{"num_hidden_layers": 8, "hidden_size": 192, "num_attention_heads": 4, "num_key_value_heads": 4, "head_dim": 32, "intermediate_size": 768, "vocab_size": 4096, "hidden_act": "tanh_gelu", "norm": "layernorm", "norm_place": "post", "norm_eps": 1e-05, "positions": "learned", "qk_norm": false, "attn_scale": 0.177, "bias": "all", "tie_word_embeddings": true, "parallel_block": false, "extras": ["capped logits"], "init": "trunc", "init_std_qkv": 0.0361, "init_std_o": 0.00905, "init_std_up": 0.0361, "init_std_down": 0.00905, "optimizer": "soap_variant", "learning_rate": 0.00119, "lr_mult_o": 0.902, "lr_mult_up": 1.45, "beta1": 0.95, "beta2": 0.99, "lr_head": 0.00849, "max_grad_norm": 2.0, "warmup_steps": 200, "schedule": "wsd", "decay_fraction": 0.765, "decay_shape": "linear", "final_lr_fraction": 0.05, "batch_tokens": [16384, 32768], "max_seq_len": 512, "doc_mask": true, "train_tokens": 149000000, "max_steps": 6067, "dataset": "wikipedia_en"}
Each number is 128 + 24 x the weight over its row's rms, rounded and kept within 0 to 255. Layers, rows and columns count from 0. Numbers have three digits each. The size before them is the row's rms in percent of the matrix's.

# up: layer 3 MLP up, 768x192, rms 0.0732, rows 47-82, columns 0-191
# down: layer 3 MLP down (transposed), 768x192, rms 0.0451, rows 47-82, columns 0-191
up47 096:078129105120166133090112148106130108123116133158123144134109113128145108144136091093094094128154154113104073138109127126104127164159115141126170114112133102095160139140124115126111144135112131163165174105147117125131103098106121117126148136118116147158127157140131110129159114163138130169180113128131136100170147123163139149182137092126154111189123153132140179115128157135206080137135109168130163097163083159104116091147098128152143134132111152153143115072112106149111102121085115098139142105166141141123126150104145121097099130114143145137081114134108151139113152130109105137
down47 100:129096124112172114142113111145127131132167145117133088142141119109158178143120161116108134125131121112116133089205121087172121117157113166109080147117135115103108139126113145175082098155123157124129127087127157118145127127183177101130108152104119120164116161188143117101160136114113130104139119089129087096146088149175135126116146114110112157147136081141148121113121115164128114111157096116145140117119106104172154129132167134126128112132161135132111114162098138119145169157110122150086112128124096153151142121098143175154135126099126122086142128113117154114156087150102126169
up48 094:147105151089090127179166153118122102145137152143115115103138154106133125085131100120147129122120116144084143152155089164145136163131193122091145107113175100111116107120154115112114137161153109130116114139143138121169137113110110122091122137122115129074089149138107143164150157121117172127134122155143109088138153147137136075073141128134102157147125144082102123133126119161129095146159142078124106135160120108152156151113125139150084167140128145133132128135136160170159090148110090142115118134118132167132112124133152127182116150141157151151144145194119109080121139153133153163
down48 099:159163150135131103149092130100140153128126148144090121119142145119159120143112122065096127130149151137141169139117144093113122157101103089103107105120093081116127145184152107074148121134107118093169150146123126132178156154150102125142078101137116103146134132141069113156151133160152154098103149118123153114118099137159173130148080131135147157156107158139144127159110092138129137104131141139138141143123089105151120132196084141123129139160153128112139126168123142153106109076130124164140118145116111130133138118139132136123097187175103119136101146184092114128134126111135143123
up49 122:151153148129114141074145133135117127127104153108130111117085187119098151109110097115097121088142156155127135085147074121132151142124146138151107112126157071098143125121130050127106160144106118126091117131113113128168112117137173124150103131121091085159149150155102101144137127112173095159122132112102098128166107160130108128148142110167107079159114096078116142097123101134127144142132090138174167177113142125158128110123126092111085084135121148104125094144127124152131141154122118130135131149099119098151091129159155145134145134114135156105130095157088117133119143131131100098
down49 122:160141145101104083142133124156157127155132114129105170133092163102173088141129133101147145134152156126146145117157111137076129144081085110139125099127138132111123134137126115114114111120141138157131106163153078117131121171121139185165162144109138116089190130112147100104114084145131125104142106153167116160140129167139157131096105140152133126125125133110130110117103124139108140184062129134150141123105100099122137105111109150128169122119151164153184111131121134159123152129149137155136117135106143120122123153104098199122149120121112112121111136092087093107104136086106168092
up50 093:125129113159089169107170134082129153109163106112143145065129125110128101149163133108148100136155144137145146115099115116148090121150124124134114126119109130143165138135099182128191115137153110156139106152121188112123131120122068136124145140121129166073105117133124135104126104120122116154156138168130161178136112112102190094118107149168121102168149065116140121122129093109110142103149134119096165095104092115146156106151108153177179141127143139136137141111104137144151129128132152105124112138121118147112123087145117114116128146141147159161131110065151123104147121148143118117
down50 095:101148125148158132125125140107123146220085122091135139104089119108105142151172098131120103106124117157145115116113104152114126102136155148096142129132148146086127151144119120154126180115122130127162139155131140124150110106183129148135134149124104193145088148152129135129156156124122096153190125139167125122106122103137090144115151152110115107140102112097140163150112118107148137133131103132110142122153126125143149174162138107138084119133067113138148134143206161121134150157141108131125084095121111134162136154136111140085101136113099145133129143101128103113138131149081122183
up51 099:098130148119112108144153146132161124144122094133093108072106105182115135144123158123116150144117103078110102089148131131111116117100116133145174103157134096155108161134120148127181123124135152141096137069172129117099121107130113149138121111129117145108143186134142114157137156128118106149142136151144147158109123164112144110168087162094142107107181117158117161127090144162143113088091141166138172099059124130123151096113135115140123173109122104138147125151089133135093092131128161157132132152139127112136113136110126116128161123076135141119123126099133160114142163141184095114
down51 088:099106166124151131152139141139124120144118163115137145142159163083153127116133105140137128153088115178144143143111153129147123089181135103119109147128169160112158127133163119087083120149164125108162115120098111127150157129140129106142097125119082124086141164125139134120119126091138180114114157165127142118119164082165108150126139169162122196149065135151159107113148125095133123162183132118129111135170170117127111134088156084108144106123085115131151092131126130133173121142137112081114150140114132127130121125115132167137146121092110119120133112105129136132099112088131161086
up52 094:130133129111110131129127134127166125108121129142093155131073172138092132125119131119144125079124160121067113043167103129137111115128128101102127152142110159089099094138104146120125099146146140123137134140150137117115067103156109124136110146113105088128109127101154168171124149097085107139149143121127120143167148113094135130134158091146120125131168159113103121143067151135109135127133137162160090097142174156081164175104137096104157101119140122117133171129134150108148170127144101156089094115122138142108101088142106129127152154116112149085112147124133110114127131145151103126
down52 101:100143106114150114075139082068136108118126118125093061131141091161125081147144134114134130151158094077134134149140119160077145148127153146131154141131126124120106127125156144113134135142108145087153132110127111157145165146090160091142150123102114116090114135156123145112173123135104133134093111117092115125081127080140136157087131068118134109144117134121092168092171161093142138083159136148106157164133152142136118110145134187114128131164139114119116106138126118109158142113113119123112131151197159115131109163094132096117131164105136131149099132104132116147102124122134135143
up53 097:145151108123106088103117141137096148110124130097161178153093105128138150139105104125152133140171101106079102115134159114105098139177104126155110072129103112107112140147095138147108141117109102145173118139104131117153110140123139112137130123115124092176129158127110143064146186101118161138132168151134117126112101078138153113149130110137113166120123126128105156136108092128128118130123145166122138124120067117110146156168128121140106128102129104101154157175111106155182140112146124088108142105097091143122119147124098118171125164150154139099175138124124110145125073138082142121
down53 108:157145132179140100116087127162136117134139134128131132109118082093122149138085079118145130140142146136099183116078118148120142133158106139130122109153101115101157130153101125096169114120134124163118146082144076121111124126090101088138176143079113131152157129121116083129147107106165159132148126148107125115143121111171102102140111164127101157114110075135120112118160133127110147159162152126111126117104138177092131165094086118080137121133105180138129113122097137138108128113124090137097163091121079149145130155140122108133112124136127143126112114111128130187099093115137080128
up54 095:110103175108128080148099113110161115155138095145114095140137106150132147132146141096125170104164135124156144113109091167133139141099121089080121163172132142134141140122139123141209133150145126164115120090132138109104115096156170090129145111087132108135136189122125102088160116104141132108146115102111130187114136129107122147114144134159137166128115093124115130085156125110143131102134181107102087132113135157092138119144140148151123108130160157115085128140119178108128099139113140173118107143143130108114112105142141150164150130133121096178134110089133166129172126110141151110
down54 099:166125112135086162151143134115117148132127149123124145129137119128121129131104157114131131118147111110141152152096144151108124092112095143091155177091159120129126151151126108133151067097134116154126197135144164151073165160101114122107149089144102155131105119173076120105135143160125129134184136125123140098110126096139105104117108130109161099119103157155134101161153126140131138154157090108153132169158161120156122113140126118126184100087106126119114120133135122166124160093146161134090137133116137128083123094103131136177121095105120112112081097145136152098175106152138156146
up55 108:089082132139118152166156144096121157124148143150118123107154119144114140129078162111135112148157094155104137167118160107103117102123174108165145156127129140157135113137133147161123137158145099129169069184117164103114170102139154105090171124088114129097122133111132099133140128149114113115107142142128111097109090105101153112123131171132136109112120119105123107108145137131138097097113129079123078098105149117159106107116130158136140163141122131145111168131111156120155123138159080121113125098119138140118095162093133090073118144079120132120104171121153146132148113113120201136
down55 109:105112095114087108118146109160152150095125101133091134155173129102128161129138116139145131110121141107128126154161107150081136146142199110151133125114110162134176143153116142156117081136122146114124123137098132122105170115159096118168136151109107122123128097155140085123130119124120126126129135137139083118111129100130135138095119107116136061171108155120126101116067120131114125136109154164121087081106131110119104136078147103102134121189154120105129160087114170113132105170141097139151140128175146098114173153130126137164132111137103110098160133129132102105150136140141141065
up56 092:158113165142100114097107110139142118122148162135099121139163062133165139137106134090120089120125121140129138131123148103123114136154138125126092167121133142107147095115149086130129119158099127127140123124097123081107084133120127136169160105169123137128147120112123096114137067148150149101112126138145182126173155120120131130131102162175118139132135142127193109120146090091106133129094126122128165127136102167137110148124146138165108127058115150122124152079074153115130097136107123116113077134123132112096177086105173085101130143117145148150138106090122102106119118107102114123
down56 092:154134137140136125120131159106140174123150136138136160165139141111147149141117159102144103153120099114126091119087082130178144106188107147158115118188126123140084139103126117111164126174115105108121082095139118129159113079114131143145109110151150144134120093128117110135164105139132101118136126131085156141167118133084109148157130102127095089116161081130123137167114135126147152126186148106103153106129154138112111138148167152148156118102119106115173150111137123062132086125129130120139150159165137141147123113081154127109111143141148158122119141050113100102134135120125147132
up57 109:122131140104148170144099141103145120138146110104118148131099121111132117160152122099138126156132160106138169166152098139166096123134165114127160120103125100137114141165101107125106103093121182122113142133108154148169130153065097106117101129146135107134126120108106107080148144116108106105122120112149136109128098130108060128125111088156130095113091129079138139143142156131120103122155145134161184094076132155121140155151132095148137140132132134079138124143140122170129110117103172076132123178074138114173121105127116137087110154096142150154115134140130131140062136136119141099
down57 103:144123115139137086141139172142108116136122150118131140125128124122105157120137129126114081134144149116131132070118120147156083139157176113107122142142108129166164177121112153133092122117127126133110144122139111146132107167131186117134155141157119161096121067144161112130091161162135093105146143116152126137136129106114109130131124135105135092062130138098150125133118141160109120144111125128110124180116132103106157123132134134175085128111138113133177082085118122125069103158099167133080094162162138135128104163164114170106105111183111131139179091128106098148147131132141106130
up58 085:127124166141142160151112113105154072121112127152096150084117127071134169152106136102114139070116105072094112145122102151151125164159117110166050101114149106092139133077126119137146104140147143138110113102130136127109099131136120162142142093125110125110154109117115150139143102106118113131137155180093147112134153127134115134088084125125124158096163127100151125138119121141122102130072121095131111159153128143077119123117122112128155094128190137100143135093105163119128119160126137125117143129142089110108092124122127102127157101089089115127092124108147107117131111132146159181
down58 094:173102122171141135106119128099148131087135139124186170147142126118098154125122111145120142119110061110136129126079123126152111139141170170109113140107125141130150153142133131131122146076153128113132160166129149140121060110103142090109122096109127135153161117132156129131137092108112145147153144101110136137141122138119085169094104140116130085106118142141134114119132124121125096093120131111140098130125094122120112113092135106125203128146118188125132187119155150168115123133179093107174112103092141101131110124105100140119110123150103093160098092137126148138087144169097134146
up59 103:157135144076132151091127135152125129127094178120143137108097128174112150103099114128154158129143114129124156130104136150156162129106109095177132083114152146112113142179127105103135102142092084096106151104101127123116124155147095152121146123109155098090115126134126126133111105136151162122144155100157147125117148135150116124141159065165097110142137129120127120126152162121171135125131129127121163131140161167126144164149150092157121141138194143085102148129108126102118136141113107115144130124132132123119160123123169150108169107127140109111130095133102146177123035099082165122
down59 099:107093106139082120117114151168091146130154131112107138152134119102101128141102124142143137159131125181122124083141168133127133184104138117146125185128128140175132073130123152127156125149149132113164152139139170147065114086141122159133145119097135121123091131125128142185115147094096072159125154133114136143149154119144086124106127126148127101127135155141148119116175121171091147145158097112167131120139111146097115109103128131154149130109160107112116096158121168131157146110097134149138122117131161078133167158155130145118107136163148172152148148144146130117143117133084144073
up60 110:092119117119137127096091141115143143139153042082118164132127100135133151119115157145151094162115129134124146148145101124162118105133161143102111118153132163102124200112145126111103142142164115118138123115096124165137141142140106127110130113104166152101134118167098113170109148161076159135113106137125117102098160111107171127098144156153118113078145109132164113119131123124112125132137091125110129165155130126109145163125137148120142130120124137096107115159128151131120115095131116100128135091152140068141127122135152102142122191142182110127153159154184098088119107131154168091
down60 113:100152095132149089137156115134148160140132098125098126098116130128146124151112192110106180148125139104088108127147076095128100155150116113121132153080144127126101121111122158095117151180128148132102088116126132166141124089168130101144094134128111152126115120147134127173099161114145142117106153171131167131138163162126064127131124139169125069162153158104146132166137078111129181148128139187142111179111118130153109119135124139138126144147128152095119134137148129115150170116142108114126073099129143131114166097130138111155129134140133134096131123135092170133159142100135121132
up61 071:148085134153127122112144114125155107142122151090137162126121118135109110088108107146136093173175090116080119144118138099136162134117130119111140134146114121140192117169155148163145158124130136147130126162150141124085097140143086132107107098118123171166124155104140145128085161150124150120147097169152106126135112090120142116107104141110119108064158124122149112184153065126125115103099131115165173074142110128118126135174095136101161144090134148127156128127075122160098137141142147109157127129107130150123124112098155113153117144144130146077091114091151101128117146142134126103
down61 074:118164141106098132125152128161115155119145125130145150185127180121146113130125081162121159092121130125124095132158100075144142123100175111096126145133188118141122094091139093108138139120087112137132114158118138133111141109081158140133130105133131122163132135127138119122145119152113101113119119117091147104135141126115102094133145156148124153141108129169139170127051120132145151124175121076163155110139124127166126151120148153107136089152140133166109131124167127162110104117142086111148134133079138133140172133134146173126154144125131121103105150109098067150109115182120171103
up62 109:184128110101146163130168072166159143153137081129126151128104105115102115110103087109139109123143111116112167100092131127164130139144177115132110122114130131133137109163177162147103140147142148126112114133134137127158126079103132173121134141119140081158146165144109100112115123141142130141111144161168150126110131117117119097146102068150133122151154123105157104162167114112089078123135106145156098117126148156131124113118153148132135127182122153147142147095079124128095137150163162116107152057120105129134155133144115137105145091105133095167112081151127122115115162144116159129
down62 096:100133177094092158123130160178131132101113133151088142140135100105121112155174107147097138118136118166119119159129150105096109113142077119149137139162126075123093121137090128118075171139133100120103135113136114112102153091134099125142139132149102119136101100125133117064135145138119104106137132135125113125129152133159115121130116167117128128142115123150089161113121149082107103084133172157196109157123096124117094153144151175147161114114142078084110109147155128144127127172104144120125078111159137117091160098087143139131126143128104102127127150110133105153099101089139120117
up63 099:149120132108103074090076119130118153069107118164133125170127150110148143113099131129117106123128148117116192094128112142107145107118129092133082151142123135125114128112123108151189138139140168156094127179144105100114146149119130133146122120150146103102141133122120141130094135123077165113129100126104140112106150093117095102071143108119114193115105102168128126157097147133120066143116172166145118152142142114113119126104109139124192131160154150131162095104102138139161138112097152163102094107150160108104145147116097150117106131114129129149131130110149143171134116105117130113
down63 102:103127134152090144146120125136103131108106111118124113100117143149118162137115143099140083157101147095157163130151153142140152124160141138134125101154145113163178120165130114122215133138134150110150101127137154111152120109045140118087153148119104162134139129120102132129106102135151124137115160141081134130091138141096170123109087094133121118152107150110130106126143100179092150125092154122096138143117107134161134118097151103120083097117160150172109149123129133129075113100132155126096160101103129131156186127147116108142095161152115173113115131151111117134146072115118129129
up64 087:155162114149130153166117086096101135130090153142095137118094143117174143134136097082143137094135108089130136065114131110108115144152131157105122118149152152139138107145094107123123138153134090118120159142148110131145174195182127109147078090111095111172092154157117160131082190110134107140149111131144120130165113117151155153137100159116115105118124133150139106111102101121130117140082123151139132134167150129103172100143072110128160117132123123091135131105121131109160138126073141124148130142127124151137102113111128142198129155099131130143109152130166115139105140143137130119
down64 095:150097127141169133095137115134148118133135100123146136125111170118144141101112123132110121125140090132108113105121073148132145150151175105126111133149109111169106133131157125098151150140108129149107147172115140144161100108167151164127151171140109099115144119130186109137108096131119104090129119165137139175123082143102131132070161172064106112145194129123135106098124144123151127136149109089128083157175168122132143143140147142142116095130117123140106176109121112141130153142148159092086145177143098137175130109137137135093099107134134096136124122121101083125097108140099127154
up65 104:120150102140166135103151121178110100143134073167120128130136121103096165145138151137135164103118067088104166075166123095125073127109110119114078151087098144143077133140139084132132086135121133149097114138193119141110123137158124095135129112113147132117108149125126157129139098144129102133129119147166143079125069102171129140103143136129127123143151145149116103117122125162127159096136108127130169073126106124138152125118137144137140127134127102140144163132135127132159117120121156135100120096099136184159159116140162106136146110096149127132147105172129097151161145110115171114
down65 101:097104142167128153136182133155171116155128134080138088107167105120094139144098116159130153144147153087110130109099131140143160100100117133107094138119147093132113128151111136124074114126108157165100104119118085147096138152170164181136129172152173115135089138158167142100144130172165125128110134128182102104126137166077135118136121079117158167127129103083158117165129141103120108095102136128107138102104158127139132090114133118099132119095117106157141108128159119147120113128165135131137127139106121148111137112135107140121122127117111100108143088121118124073157113087115125094
up66 103:121115113149088083146149103146127151146139140148142135137140105135109088107133107098089147103104113155101145057148107138102140145111112132126131115151158103131137120128110099160135130134123075138129133080138142108116083112116131181111107162164102126139094130133140148135125129094152148087144136084135153098100136100130140114137146128122113107144178126120092144156131139131135107108169123162085136117154119124098109145161128131127093162075109135101171136170117149129151125106178102124147129088149113093169083137127156127187099150197150126137116149150156140103102145157106117126
down66 105:118152126144098117144167118117084126122133098133155134130121132099127096145081126082126127111159113161215152079142112123140139102109139139117119121126102146132122142092143141164146124126142121124080054048160107122125120119135137126101113110114115096149180136130098127134163123115134125159093095106107148119108149110148155113130134160119119123095084098129127140165140125118123111117157121152165151150140120102122099158150153112122174132094179161130144159097123142122094137121051138156112119110144120166124103156166141124110098123150115111167114140117143120109109106119136106118
up67 113:120131124136195153092141106129163119179144144142091129112102139126137173119086142136088154138150113103142119095169124175112165168123156096089095123132092126125084134111154098129137116109126129126097161160126108093140121152118183143107115118127113100159119118146130128137122106141149088142116148147161166114163119138155147131143131123137131169115137172126173106145107107111113115134093124118093153159181141129138167172112156098151121096137126124095144140141156126166113151148139130076159090154090116148124132149148133111099129128103086072119130089109102120112163134118151124148
down67 125:120125125166109131127150106125174131114180130142125133138131131081143107108078127108107162134155135066137129128160110136157148181121143165135094139146117160126146104137134161167129101136139113156119170148130107146126123160141138138131115126129115110118173151148122096152095141094111119155085148093107123133169105049075157119106152183164110120163078184114131129152086120086096093124115113131150119144145102110141132114108106150133177097123100151088126117119104135162134106155106115159116109131110126148112090147159124124128125142099111106121116143144144139135146173141141135138
up68 106:108088120137148133090131115125086123134179178136138154176136114089140129143166105137120135095117171121115075155171110179114134122107155140131147129163073141119134102163153148127163140151122134126092125132135113126115150150131117141091112108113141119120162111126151134128169146152137127112093118119129151139103103137120130122133156055123088123148099093143091094086153144142148098167104134131099124099142121130082109140148139153141176144146144124151156121134095129139110164080138136141069083122119109101142111146133177099125150106111138157125158140100145157110143098148104165128
down68 099:106115149133130130086124139137147121141111118103129107103138104074138151126167075145101117130161141153147148114103190194176077084114166177125118140166110138159150154145128130128110099108139160134149165144148090134084138122128135151112133099146129100141099131111117121132171140150133100164143117111134155126081119153099165088101122119129096171148114167124134097128144131124106142097115118073104130146112143110148123154132134090146122132110152142105100151154129130125120138116155158144098142109074133114151111136142107108095135123139108159122152140157155156073186143147144130115
up69 106:108127126135113072104139152129111108136110138156129097138124107142102135147141137089134150185131098137102105105114142109101168142143136126118079111121095157100134074148139124136176111137113086149180104118101107138157153143115123123090129133109082132107142146162091148132147169162151156137095115127099138133114137128139154143155161117139103076144132129136135154150144139144134079111083133118083128111166141087138130107145093163123121131103131135152112135101104115112123161144143143103100047091125121134147160146118187114123135148104160165122105114126145147114168088144155139169
down69 103:101136140136145142141144127099098166119076143120138125100121111147127116124163166148145108157157138122150142118111130117115048145150172117133098151135126102138161111126118114137080146150127115127078128118161135116115129115157127150151166085123154133140124089101121113127113136192136135137138134157131130125147117104167094115128126149116105095126146109108105120136141042125161108109137128089131121149155133146077096147129099147143128103119132088097169069145183162106152156128151137135119173167094106165154119127184114099158106146145110122127120148118131154147125145135097134104
up70 104:146118117139185142137147063137152131104127088174143082144139125118152153118151164125102127143116133126092132112173124117114155114139122114065135149114075136111094160094117109126168114140130136115149103120137115113140132145155168098140088108139155081167110151145175140138111098174125111166143092107110169160137101158126145129173131141130107094134157127131105144114154141186096155113092152125149119128123160139111113126108125111165096119124125114118118144088098123115085114158127115155154140141081097129104106156124105110110135104116126146098101123132113148071141163135169132120
down70 111:140093122126134167107153112077151117080156091089119131130107126096176139102129106160107151145146166091118137134109132088122113110134140080124141109080126145119124110149131125138159119123147105122104119148126128137122120168083113100123184102183180122122143160139098135122088141151128150089120104106133125149151108153129183127178184095115085126153130161102131174148130147113137115107160122109154125158142104152140143148132143142119081124147132103147115104154118120109129096164102158134103158128097117133115093072153167124138161153121139106123143119110172119144110133154110126154
up71 135:143086136108120133144141056114093126117090141127135122127087101083094120126103125104153091140161138103067142114103110114166141100135134138089117126137129138098140197147117137145153139115146154118118146125145125134131114167142151152111093094139167097128143132107108167122126157128147126112122137131090138093119146105154140147121139130112121136097154142125123095162145129106129121112132153139153123127116080163114150142135150135107134114107146142124120168111146121138149144146157118139099101039139073124144158103121141148122195138144176136114095106133169150134142121162192166126
down71 115:137109153110157122100118075136069125127128144136128128155098096077113129142120160104123175167134147098116137140136174117170154107117157158127154120155124161093096160121113138123183095086125139116107143161125146136106117127144172136140093121115104141142176149100083124132113134159162156129160170143102109139154126087145129118107123159143128136130097134116147100144125105132095122146155179144125142141112053148149149153112146131124161134110122142112101173139151107140156091127114136135149101114176133133132128127129128124119191124148130086153127167136143154128129171156153172119
up72 086:141155128144139120175136119075126116104187116153106125130144094102116129127120141133128166141126167100113111146139103154137158092109139105182133112126129159124101142177116135129126126093126146121131120107118120113152144125140156145096085192154135130137168151097146105109147095179093093168132100143144126164176119142131136122180145136101114112120118142128141113129105177158095144154145134117150116126107116140068131102090149116136111114146145132081121105090162125095083144137093153126127110093151111133146064153127105121114106147159085135152138166147107123109094129107122114151
down72 088:150099120124103171092080146083136076128104132149145148090115140121089110165105159106139087140127173144106110153122098120122137153082125171166120156122146148154103130109129154147148136114079124115164113124099122173122117140100124132131114161179111114128133108147101097120148114132113136144149135089140124132126103124147142125134172131142115168163124128145103156147184152130093108139103178122162149169155131136082103111123122152105141115099087121122119146150123150134167128145131148090129149121198150118139137144141118129086143126111139184161132118121136133125125105163065126129
up73 086:125155122102148077111127119139115127098141131096153150143134101104148115130125139116144117066136182109105111140146114163136142101158113146105151069125147103130148109108071124102136109151114151153139120141149071105142159147114126121131093082104085118158145157157120082154155125136153120104122134119155154123123118138139127108123096143132128125164119145117131147110116129154091108087192098080196150121138119110111139132146108143176080126109153105141149142108160109178121124142131109079130125142126169153152120171130112100137092111129119124115125163134149120129067102121099148134
down73 087:106138125090156161133129125128118155121109150173109150137100137141106138106165159129145090097100115119130144121085119113121112122132121143141130127105181129124073082070103120159122096129160135146116195123104157148116105104179135130133139150129186103136131121128144134143101151088109143104131087083121142114134091122185167124125124163123130131093145096133137111116177173128165137138063123119124187167136108158141142128113144135129136140156118089133118095157115131164120134118128138117069134120109116111095153143137112128118155113115140126083134142091095138154155105103138146134
up74 117:116136114142174151135138129122113092120126076156139097148136112086117134126118136167145128123140162128105139140179135142161122144135106106171132140114105109088174139106116108119139130150157170119153133141109118115133104096093129193152156126143101151122167134104139077123111143110082108143127144126161124137102168143122109145134145096127127110173125142107171113160138099133140097130125115136097098162172139144107122088079142137131139142139176141119175103114115141133141178136134195097133171107148140111120093090146083128118114103092131145151126108106091142127071163131118145136
down74 107:129080120117116104099101124118093159128129123111127142122106136100172150165129144121119140161100191147138128100149120123130162122127152123115178150138112119145106130109117134103099106112088145132083122082130135102126106108178102114168139083149138124121103118117115103145158146140183182142180147139139090135140096125124141133091092136103139145132127138134101111110121124138086147167101134170152099109069131145163155155095160167149133143102169135165091106149151111147102093131117089144164098113184110139121159146121120158112156120097127127099135157136148135149146136111132143106
up75 092:096110092143110088083136075082140131159153147106156140105088137110126146120114128117137144136141132155161165164120125176101180121088129078110151140140112082114088146155140146139134113114104129114135185137135131136136139173146164125145144122120130128137147124142118130120129163124138064105139088139118127151137160127150107103134112112133138140097135101151127122133135118130116112160110076142111152114101134132107117176109113090173145100107138096107157146116130145118110174160084145099159156143125142091151147134166127097127152132142113097152164108100112143130177156119141160190
down75 095:112100098121111203140143141146181142165153085125106095129167128124170126144133140111170152149065149136136166161134163140145125146093169129135156142092089142090134092121142151087125164104102116124146131180111090129138117121115135114154145162084169149100123105129094146147138160085139150116125134111103126144128139123089099139123103123149137145141137112111099130126090140113146121158112141115160123114133112120141123148122131112098147100113104137129152130165143164128164146107121102161122114149094076153131139143168088109131147107118095107104141132145155150121090137144087097079
up76 105:104110139143081091149121145114162137139132141097097148105154103141141180140104109090153144144171141079111116127161144130094134114107107129089187096142139093142121154150120174117149166124096140119163134099105132109166123154137124176111131094121091129118149094110146167155122132161104090128134148157159113135111115169146150114179118159114142082102168130134150115146139153140097119116129160129097147110138094136109128165123143130118092151086144118103162125150126141111128184162114122131134112119124123107147108122141158138109128174159098076141113112102119129089184148137131109128
down76 097:153181121123130120163124150143131098135096139135145140141126166077156102118138129153110129116105134161156132090144094138147170116112159126109099148075123122089142106153138112129129151149094156102158131145121119161136086091131176173129084165132156146107152124118135109170110121120145141115123093126121069122128133075117106129111127101171116144145088093124100153121137073116123113143142152121081128121145125158102104135097116133104167128138114171130159116163074144145161104158100131144132141189100119141122111106128112156115112134149145123088128145128120166151103126093124128077
up77 098:137149126153122159160134131110104115149165113168138122121109129124148155156119126117097136200123146133124123131135084137140165103130164137160115156118099138126106102102121096137088123123119116192088132112167136159153169130112072112122095132148114117090133114126117126123115120114139104143128103097150072121123144108115140133140117136129141106090155126095134128078133135121148123146122076124148107101143124093176132089157083139109141102124161114140162074111096135098161105131155156122113152092131092129124126132102115136216134132148102148142112115190116112101111137093152138143
down77 109:170141129141133137150125149114142141161091135118137082127105147147097122096124113110112126120111170129135121119142142136170151141150086142108147137119075148129171138129122132098111107118111133131124155187102107103105129135134104149125119174120111146134140142104142080144117144154140134089078165102114122144137074096163160113076132151167137094157114082148080134158149075174091111174159157099148095131144161129125170117097164127096104133112127142115143135140116109125173105123151109109142092108155095061124140126113167124146101134147160117155142125111125128115133109150141129133
up78 104:098124125124121130110127127123114117160150140134145096145137135092116097147102134117124144090133156119141102156122130180111126111131087174124128113152136151112088141118147115127135166151149125134133109120097161090128088133164122125134148097145106115134154126106099165138193118151196136131129064111155112113159129150104153164093105125120107156121123122085117176149135133131112113196125152152202111154128103127102120145128145139171092157136152067119170113125170115142129119140113122103139123129102138127158098132168173094137137127121100133170141083122149106136127139115125174129
down78 102:110108127099147124137129130119130112108115140131089175139081148116128138112123139109150138105102147098113098096088130123126136153146085143113119130113072157159132155089158120114126131080086118146101138132156071154186135120109073117113137144090106098145134123126094153121119089090074128117114137178148166101117106126130089162127163113162136109104136129134142132121154129126126116113119116105121181148142130161156122138136124142165145133168104139132117168114114096130141128157147124106113115130152160154119169175132143151108136124123124151158124116186187087144164134132176164148
up79 089:114146107141146120161137144127177115129149071138132154136118093112115118164085138101081114134152115156111125132145082160101147128113092130184143145153123124148123102089117096117118067108106136094123105092130142116162103140149207138146159154115094165143107128122125121124134183121120091140175134141120168142161156170136113130110111132143109096112111130138132106102102124134138087122165129133103159110165144144103170124116106155172157133114130129108152122140157150117156121120075140136113132132137126121152116126175144145128144133139137148112138166082072096144109112128105086133
down79 089:121166081113151145107094133151114128175111124137112091091147121130103130172101081162123102134117126102148126147127109107132139097130109144101142130076081107177090106114152203135113128135111143101165163126102128123124109087157129097128100174138134152090131109107113143136129093093135158149133125078106127122135150119119137105130135143119137190128166137190089149126176090131132149151133127143125154088112136093146118139143157112117125159122124155136097119112129132110134106141111135122115145137131127119132091145138155101114101122102144146142163128108104175181132184125088147125
up80 095:076129157145116087144099135073167115102139141113144127136110137122148111132098149128153127118100147147180138145098134112100132114132135112127146142133186113130129164149137164121107150129117161144132122163114091136108130144102143087081160155117112148189116161097130100126164191143130123096146136177130133152127151130129146135154085130131129108074114135137148125108126117114163094150139105127163143127106159127090139134152146073138170118130081133101095130147118189097119110116073105124124123103155123118121137125127141127109134125069101114155128133149112120144118139148136110058
down80 096:166103099136132101116153127135118109127124099107113129133114136161119126128157099170119126129128131143165106141120150085125132111148137085064128132099180133134079105085114161135153122140118141134129146145138158111112128180139166104106145150123100114156137162118087153160143115110200145111108127155148099086134150098131132101095115122086097163100125108156125151146129135113151092132111109168137096108152132133129164168188164120110129163170116155108112138132155171155136204118122124125146129128123140125117130138105150100106091139092116129105118143105124114135111125150149072157
up81 079:092096100117104127131113105107120135107116085142105143114097136133138127122119152121122172145117204096105118130118107114116152153133124142142134117111123083164155140107172147167118087104138152093124158065110140138138134170094168146123137084133120134115105137144120104126161122150109120160156170123158104095109118145111111090127128145136143096112124125146110109106136152142121117063118167138143083146099089147129123106164131155131155124112096136097143132125120110140137139135128134181106101120165083165114165136125115115143152120108122146189048088143124132109112125164150124129
down81 086:118110127103117135112090120146104116153113141084132132117088105102134134136156179159101096120095154175129147139120141118148085125120144173070108100152136107118138147132128113121138141141131110100126139091127118136168156129166133079119141098100120121132115114111119121114152131129128120127167117103124090124119124126148081188111109165129147130090150082148133130127149124101115110105079108104175101156099155151154150120130103181129129139105103133126117157149074109149066121138141130135116109114098145175119139105103124077131118108077122114161104108143119108107124107148054117155
up82 094:137142133138157128121120162095142142173090125119117122107113139159080096113106102123163157147148144119120131084109146132156112118167111129143142109100120124146128114109120135145094112082152098174101164159123140122137124135125163101120144157157159165151108072117100105108144099119123188113186130127120090108137127097101165125147124136148081131099138153122117098151141113132086134135126136072098122103109097132129137170160118163120126116157094131135140109121131122098178168117096100146161129133129108098121122132134152147071158088099093090170125113175138106141119157113118151106
down82 088:094146131134118122105092162125098133096104061116124152126115106120149131113141111134146155140159115100103161095142136110161109184104136107170131148110134094121117138138101085072095119105138112144119168136119159122075085122122123155145125174138112149094134139124120132091106142106100128141170078106164158148105182143104154114103124103147118103142116141139116110122138144130138131103088127144101139083163156143135146080160137155106118106126143123152103134116168128117104168108148144153156116108117122121143137105133180126122071115085125132117094150172159108083139103136127142124